{
  "rope_fraction": 1.0,
  "parallel_block": false,
  "lr_mult_up": 0.638,
  "warmup_steps": 200
}
Each number is 128 + 32 x the weight over the matrix's rms, rounded and kept within 0 to 255. Layers, rows and columns count from 0. Numbers have three digits each.

# down: layer 2 MLP down (transposed), 1024x384, rms 0.0951, rows 281-320, columns 144-191
# gate: layer 2 MLP gate, 1024x384, rms 0.0678, rows 282-321, columns 144-191
# up: layer 2 MLP up, 1024x384, rms 0.0682, rows 282-321, columns 144-191
down281:201111075160106176133135147131138061103110115110102103180103166156080111126150133135077159123134125111143218044145128138097140121132128134129157
gate282:121135121127133128176098114115155086145117144058117112148108082076097129111185174114136206164124108148128176147069154114153151096145065075126110
up282:158158097144098177115175113147074193085156089079148164169065071150097107167153142152158215104194150091083107122137167116166153159090085201120178
down282:161105155154124082183080195127144134131129159168158153130127116163066087111048134171140117112141132098112109152089118151168105122209158105142078
gate283:151125163128085137099188144174101107127166131137090134161053193090129070108144137128145136108116155121160134131127124103112172137143128152123141
up283:180099132095121154123132149111117178091120109151119097073181135125034114189113161169115155145139143070119123134180102122141126137074085152162092
down283:110115065128132122157100172127163146126127099073158146105151131111150132121165148127072107077144117138116094105135109157096127119150106138146138
gate284:129154087144084088146150154083143109100106162193083063075147075138149088098194166177134117169158073119153108142115099190147093154138124141107148
up284:128130063147166103147061085196130090131137097146110148187094140149190127103100150121098065064097137132118173137120054157131082110238146132072109
down284:119133159134126128066163176130179138144139075175132134099148092124047109145129127134136122124125098134136169184123184135157151159128108202144165
gate285:099146138116160172150154136116170125135062132125078092112138112105135118147137128195042152087099151119089119150112131111113148133104119125145178
up285:083131105195132153089147109103082096127133151085105131115108131124090071100120115169118123137138159111109163138097162161109167115189115184092151
down285:084128148115145082134162165108138115076155103171144146118160116093125171204098149109200078144115092138131165135153109104120135124111151132182162
gate286:157134184094087092096126115076167122118174126178124120120113115086160108127126091155165130115176170097154061124074168052115129089209097122168129
up286:133127139131113134154170112126101093119100130204180135122148137097156154126065104120162097133113183142179205189105122110183103150174153117134132
down286:104177125180111153122139104122113171176113128090118120138157116200110114069169079150100109083112080126145111087144140143104120125088225140085159
gate287:170130146129113160088089108087172117128148141122163142099112121175103086131140147112090114147142120115129117114050171112148122096119130100100105
up287:088113131146161102105153162161152101153032101113122189179119124219142124130178136171165074169133110076068155103085143182144185144107115107141113
down287:093130107100151084168098154060078143152126148159084070118157161093107135134102120104084136140079089112171140120159143092149135150123090115100106
gate288:092092070095136149183126103110154149130141100141108103155169194141178177149125145102151110116122102149176084146068135101096150160112163115098132
up288:157129114131178138097111122099121091101132159121144123158128093135135109131118126121136136161130151106175167118105149134118114178088081129148127
down288:172114145128113101157133112134103094138095138111099081086062087096127149176108172136092145164101129124077116094159125115174117124138145091155162
gate289:171200140156132093144077112143162171097134095081123141162123141159126126123145112133095213135138094167199215087109068111118152063147084124150116
up289:162110107124164152139130144133092169099107149086141136114059088091189111081176073184103128130082148169108062112142081199094139119115108078105076
down289:145145142097104138115137147169156157131103079067125122158112104176103162135099090125154179155149063146136079157128083135145175121120079128160211
gate290:146167102095140202097151162125078164156114140139189078149188068159141142103136222152203185159104094142132131102142133080066184114117143128092113
up290:180159149180170150160081109167111089073162116092084143138060155160096119193087095143118148146101113143182187129102101125152103100151116125135120
down290:146125105105107174154121135128115057087116101168128044182164118128192173116132182175124149190219141072096144139157044115117130160106106136133141
gate291:168190139164112089140137121085123091171192116176168133084115087091137141110143184071153100086141109146139159114136167090127200151124152135126130
up291:142095085171165080186074169098133127085110113107119118130132185153172153146130161136089156139118131099142139110110091170071143181170183100128088
down291:108072122126075149106132071187056105170097082126147113048152143093171118116149131176119066112141193144189134112145088105133112100153135144150146
gate292:056159083137140186107191148131147113110095151151129081197081092077107166131142118101088172178115162142145092097142010144104062142171118127097132
up292:104192114037100112116155187198129165147158110139152098135115162146198113130142087089129110090131125093133143112157148125119160161170087113107107
down292:164137159125130144168105149130121074134110142074126149047095122130126112126111188150101162110100110193130059128166179091155098123128116161121131
gate293:175130160116126097113110153129034166129053132091114111131109136177138087145038142202118146155181136150162152109140091152091131049109125148125135
up293:062076114105131137125140139071176141156127129129134124141130182119093094065138070088125122139142115144155116144162067190184137168115140133132130
down293:118120123157060099143093137147096081154109091115100120139130081172116101163126182190077136112126195076179189154095130100085116134125184159107121
gate294:081167081187096128179147117101103097099122121075219102145115165119136114152076193093113108132157094132166139117125092147129120133106134157128101
up294:189135125093146137074116104118082086157152146095084124151115117082172149115156039174134169078133111139097119194152201138141174093133116121074137
down294:122227147185168102142177123111077128122155115092135113104154162111126156113082108135133160115108149101151171172106151109131161101103121166102114
gate295:142163122094115103143173128179127046119145131129133137135150189107120073148142119174147138176188124102141109139118092158150126110128110151059160
up295:085101131105182089098113113126142165175138112129072085106157149084130147168134110127097139092103151171058210127154182110143152137123151122125090
down295:172184150142120147147184120124095124114098099135144106125133118155123159119112163126094113147111096099147127121119107138163130131130104112106159
gate296:067103141149079123100105163061115151123050112134201122109128118175206187095083162105140111138114151106102152138176157104114148180179069195113089
up296:117110106131096073163142110146118135108075097079145155157204113208111150059105148153131188148138092081128088174143120142092142061162151134084160
down296:134138112117152078117111132123161129160145148131105127115097089067163098213117209133159107094129200184168115104098136114197108133120132140116100
gate297:171146079142086089128159161096159151117168137145145148106093133137131160184097125123212167139153109147083132125096143085169155146135117111121114
up297:165139110098104123124160160135142177159128116106133152134102120129107183121116102099184108160174075168148081153082134064145124152100143132111103
down297:117142119173123112117160133133120160115142134143134111141164134127070115078126129119090174106141144065162147152080161098106141086078168174069150
gate298:114122130161133163141139156133131119105078158099144105134140128129104187065076119082104086123135160093075160159164130172129209155139089145214076
up298:062139159107107140078141143107134138101137104105094153165095111151119142131206163207134131085166133186199080129122113120052117107121192142104187
down298:152118183077144096176132094113120143136065102123138121117111108147137133089148131151097133141134200105126111139122145184154157177160091120116128
gate299:185127064148121108149147124112122145106158139122108111089117121146109129078120119151107152172067086105158153079166112151116105117071119148126107
up299:172153124143110091115143135113100146142162153169161118070141097167120109138133108155126139151208094147139135093163122127129082085069150122169127
down299:127092115045134157134162103168189152120113145086143110151056133108170107121107122109132132125122169080131114203109182152193149154159117160155075
gate300:177146118119111106125075111151098133117071159136089079105149089097111095156115123130142109142143112109094131149105078186089094090102166088139159
up300:065106106112116149144096108074154108108093231100122130134192119179131116145098203127165147147127146161134124108157063124150089169142140141150161
down300:172164164220143098111170127152054099122165119189103139165109109166136144155117090200144198183135167124141176130108156121116128168223090130100139
gate301:135104100145091187193168121134157075110130074115180124118148075122132170127135139133130148140074161158158120136124145125129119127074074119082143
up301:172060120147144107162125138135149129190100152101110129142123100142141136137145125176110126139117147177093098131154158157137147151164146151151154
down301:167101110170189101181137121156082172105170130184128128070125161150133185114081131136139098162117151161114151077155139119194133144153083135147112
gate302:150142130148143151120133152176132134111171137090125193162137082088146101155151119142156162168088093177121214156112160149162150105132115118111131
up302:114118083139158125127121149160160118119145091136124204148159070093114112202134128113156088087113087174129190146112118137208151154145151048074133
down302:116119176033095152129123160099111164169151138145103089095145095162106135166107188144084086128171145091128154117106094086148083136171150162110068
gate303:096162181161056135130119086107104163189112161176177177082121177126128112123192142115114120144124100065078106083164130088189164146049159112116150
up303:151203093095144101142106123114083133115157117148121099107108138103129141122147128092130158094086134151087157088112138125072198161105118117118183
down303:129071095134139168066161121131157093117105102083081124136136109168091137088122130167097103125178148163168092149100131147177070144201120147115113
gate304:094122082079074136122058099083128154108153156116106097119140160147143150090132069091083129141041213171115090117109148117145150158164162142132173
up304:160108144185165132111145150071091121102177134173103121142149107086161141099102141136107179106091113103086078158130134134159069108147073149092110
down304:115137134121090129092100119141100190122156156156076114154162154178099121095128108132182119091129219144139139160118154123151103063110206123112121
gate305:114182129109116116185075141116103101148117074148107118119120143104153146137134114135025079100153133142227111150135131111118099152161144068060124
up305:090151152128141101133126111166193104114153082104108126138174147131144134140141117072103123119071127166185157188135139103153103192164103139150119
down305:122165077119114155139139122155126168145137121124164098116054167130146153127118113124181207117164157121064110109119102128154108118154117069074105
gate306:147167159119132154039135112128126114153117120134102101191102070143148122102152082097098102088099079125151089115100130102115180104123121137099118
up306:108103131111132088068110200101123179140102200116163197161125114149042202173110113097161100140122107137163116125123091169215070112072105159122145
down306:050074143133132120150096114136183060192183121117154070121153082146100041152186102132111115092092114102143066115191174097121143160180131131144133
gate307:141099086115099153112113146149181146112105136157129093128134133130085109104149121120108124116080151142175074118099087174166177182151096150129151
up307:182106175116106175193015163140138120138138143137140123102161164213084137146127154145122121155083189087160152125154145104121149093117152077099149
down307:152162093175123151079182190061140144098111144124173194138088121112119151164073081141148166130116009158077149113137093175118138101153158158168123
gate308:072131212136116167126139070141179106144157147115118082124179106209100147106169161158126142118118169096153123123156139121138087109136097040145169
up308:178166142172219119163122102073146141135168118159106188089068097079103178155118138103103138176142141137155136123099084172126119177107177143115078
down308:106164114143123153118136136146097130104129138116154110170177135165150086092150068102169096112101102119116172086213136091128114073114129118131195
gate309:113172125153168115122140183171097153080134181128113113098137102187156115118151132105112090095095131160170177122135078153135176144070136180083089
up309:150142115159109130105063063088111148143120098127082073165069153160064119112136120089139147121095165094133111123156107119112141095101136151183130
down309:114195140122172131164106170125074121192148154161152094118157151187129127165115080128101113141133129089136120157140145085155056110120170106104094
gate310:098084096122064134153098175140145046078073132144063098131119150170084162073146165162128132203193048130106121093177095135121138173137170140159109
up310:116155085081094129110165133107167059136166155089166099116140131124149182125089127111146169174100208128156078110169087101168114032213131114156156
down310:209112122096115136158094069131104123115082072120088132139149161118068136080126171167143078144093154142110147097100142101093117178118104159147149
gate311:068112169111122115223107097175138105124131166100165150057160170134140109101174174078163077177126114130105073115131123172106067095117151088133090
up311:129129148088139176146120152132164122140126099140099197117148144117135132141084100203080102108061170164114142115134108143159131136099128142126148
down311:122123140106135145121104143122091126077170133132138087176163125133149104214177140166143168185130150082096084172130144136150166113087165127143129
gate312:150102154059081124156159160119133181190166121094112113103117133110106130146158145076167142103084171167099100153122122099144088117095156128096085
up312:094137059166174125150160147105152106069153097117142127082112092144191128127120100141129141154148116072123176083177113154100122085132117097125182
down312:125138157095052069135076122186138199159159166122114042147126163158114140106113119169122140100137136138144111146166099128168116123134114198123100
gate313:129102078194135154138120135124114078180048120051114095152081122119174145090150142105105112059115173171140147127139113113123111159135110135131187
up313:144104126127108147119125194118146132137077122142091113075111120112164205168097118125101102170123092123171128123065132148122186137166091110074118
down313:143143123176115146093151163084080143184168141158159187150164143091141120085123133104177169178109138167080028101141068105134181120167119094160146
gate314:141134076143122150158101176158159124103148119121097137100073117169160155152133168142140102120141079164115118172154111149144185139082130135078141
up314:166183120091150198125122171142120117122155173106155093166136183167113144139168133112153143143130152121177164113149126108191161120126126154196137
down314:106149159104115143114142131131060155154115110150126178135114131089145144119144118140131135106132084075135117118107139117157111174187113117118162
gate315:126093099134113111113128113130156182108098160120116125134132120127140107163104104128143136111108087092132071133132080070102159110162125093155162
up315:134148131107143186153126166088108124119095127159139102069105074136128135133123195167112083130177154111129178148085136156160113139097107130150085
down315:133127096137146098113141121136184188169136133087141114158148142132126128136134100150136174081090105139155096091138110090116096138136137096163125
gate316:106092130086165115182124098129096154073141145133140091067140134166121096137143100112120134081132072181148111124113161111051086169126138134085091
up316:085125143147102143117143065126119132128111126168118079135153127100109131122160091120122108177092111155071139141064156109138126149101173129104138
down316:162096107129106127105169192086103095082091179100070189050079153123122153092096104146121083070131192094105093136123166153092144107119106150120105
gate317:120156144138114134168131079059167146027139129148105108119166090140189112155141092163145059100135068130158176149182050112162151172181123139178158
up317:130096085101136103120133104163168095095115168115148125107129144146184140126095137135153149114119097134098169086141143119136163127121152105150093
down317:147170170059094175102141102052153112180092112126135097087115155141122119080118162179146114101060092146094068119084163102145143168140078175095116
gate318:135122057151118123099148082124132138207130097129146138160146121122082161199151193142090140127135090148121134181071160070188191101089190117101115
up318:167113096128200158135093104085134134181132153191094119172183108165127112109115127141137120137108129177102107128163139097084111176137141112092145
down318:061164068081109059108079134162150069096171177108144120133093130197126103080118130153158166137141150098115139163113127131130092096115111124155100
gate319:150098151090102144103157187172168101169133111149117146114129129110107171125145063073079099145136142124106073092179083112100137156092100107177146
up319:076205088111165067089133125094152050088138109163150096068138150129154161136143083108148143143128137202096114181151103113127117117059152145167183
down319:044150188082158151174145154107155153167100104058110173102156125123143131130117160156066126140135161100095121205170135136112146120105103160181140
gate320:157138189120143132163106113108118118115135133124095083116188104091092045123136122127134153115122122070151171144116154111164083107067114134128147
up320:120169129116119061131150097136108078092125139172111187118117148124100132159116171125124110118110105128157126131115103160106133127206191163104148
down320:114144166173089187166105154112174145109152125094155069128162047132142094112130089138158142109087203129141155161144170073163134109091093087092181
gate321:122037113146146123115089111129119131047117165149070124128141130121145124127064115097122141104112139117099123113131132120114167095134173077101149
up321:082116089157113187137115130176163117129139146128158110130131217110153173144142099160147111152101142158142135134103164137154082177081120104111133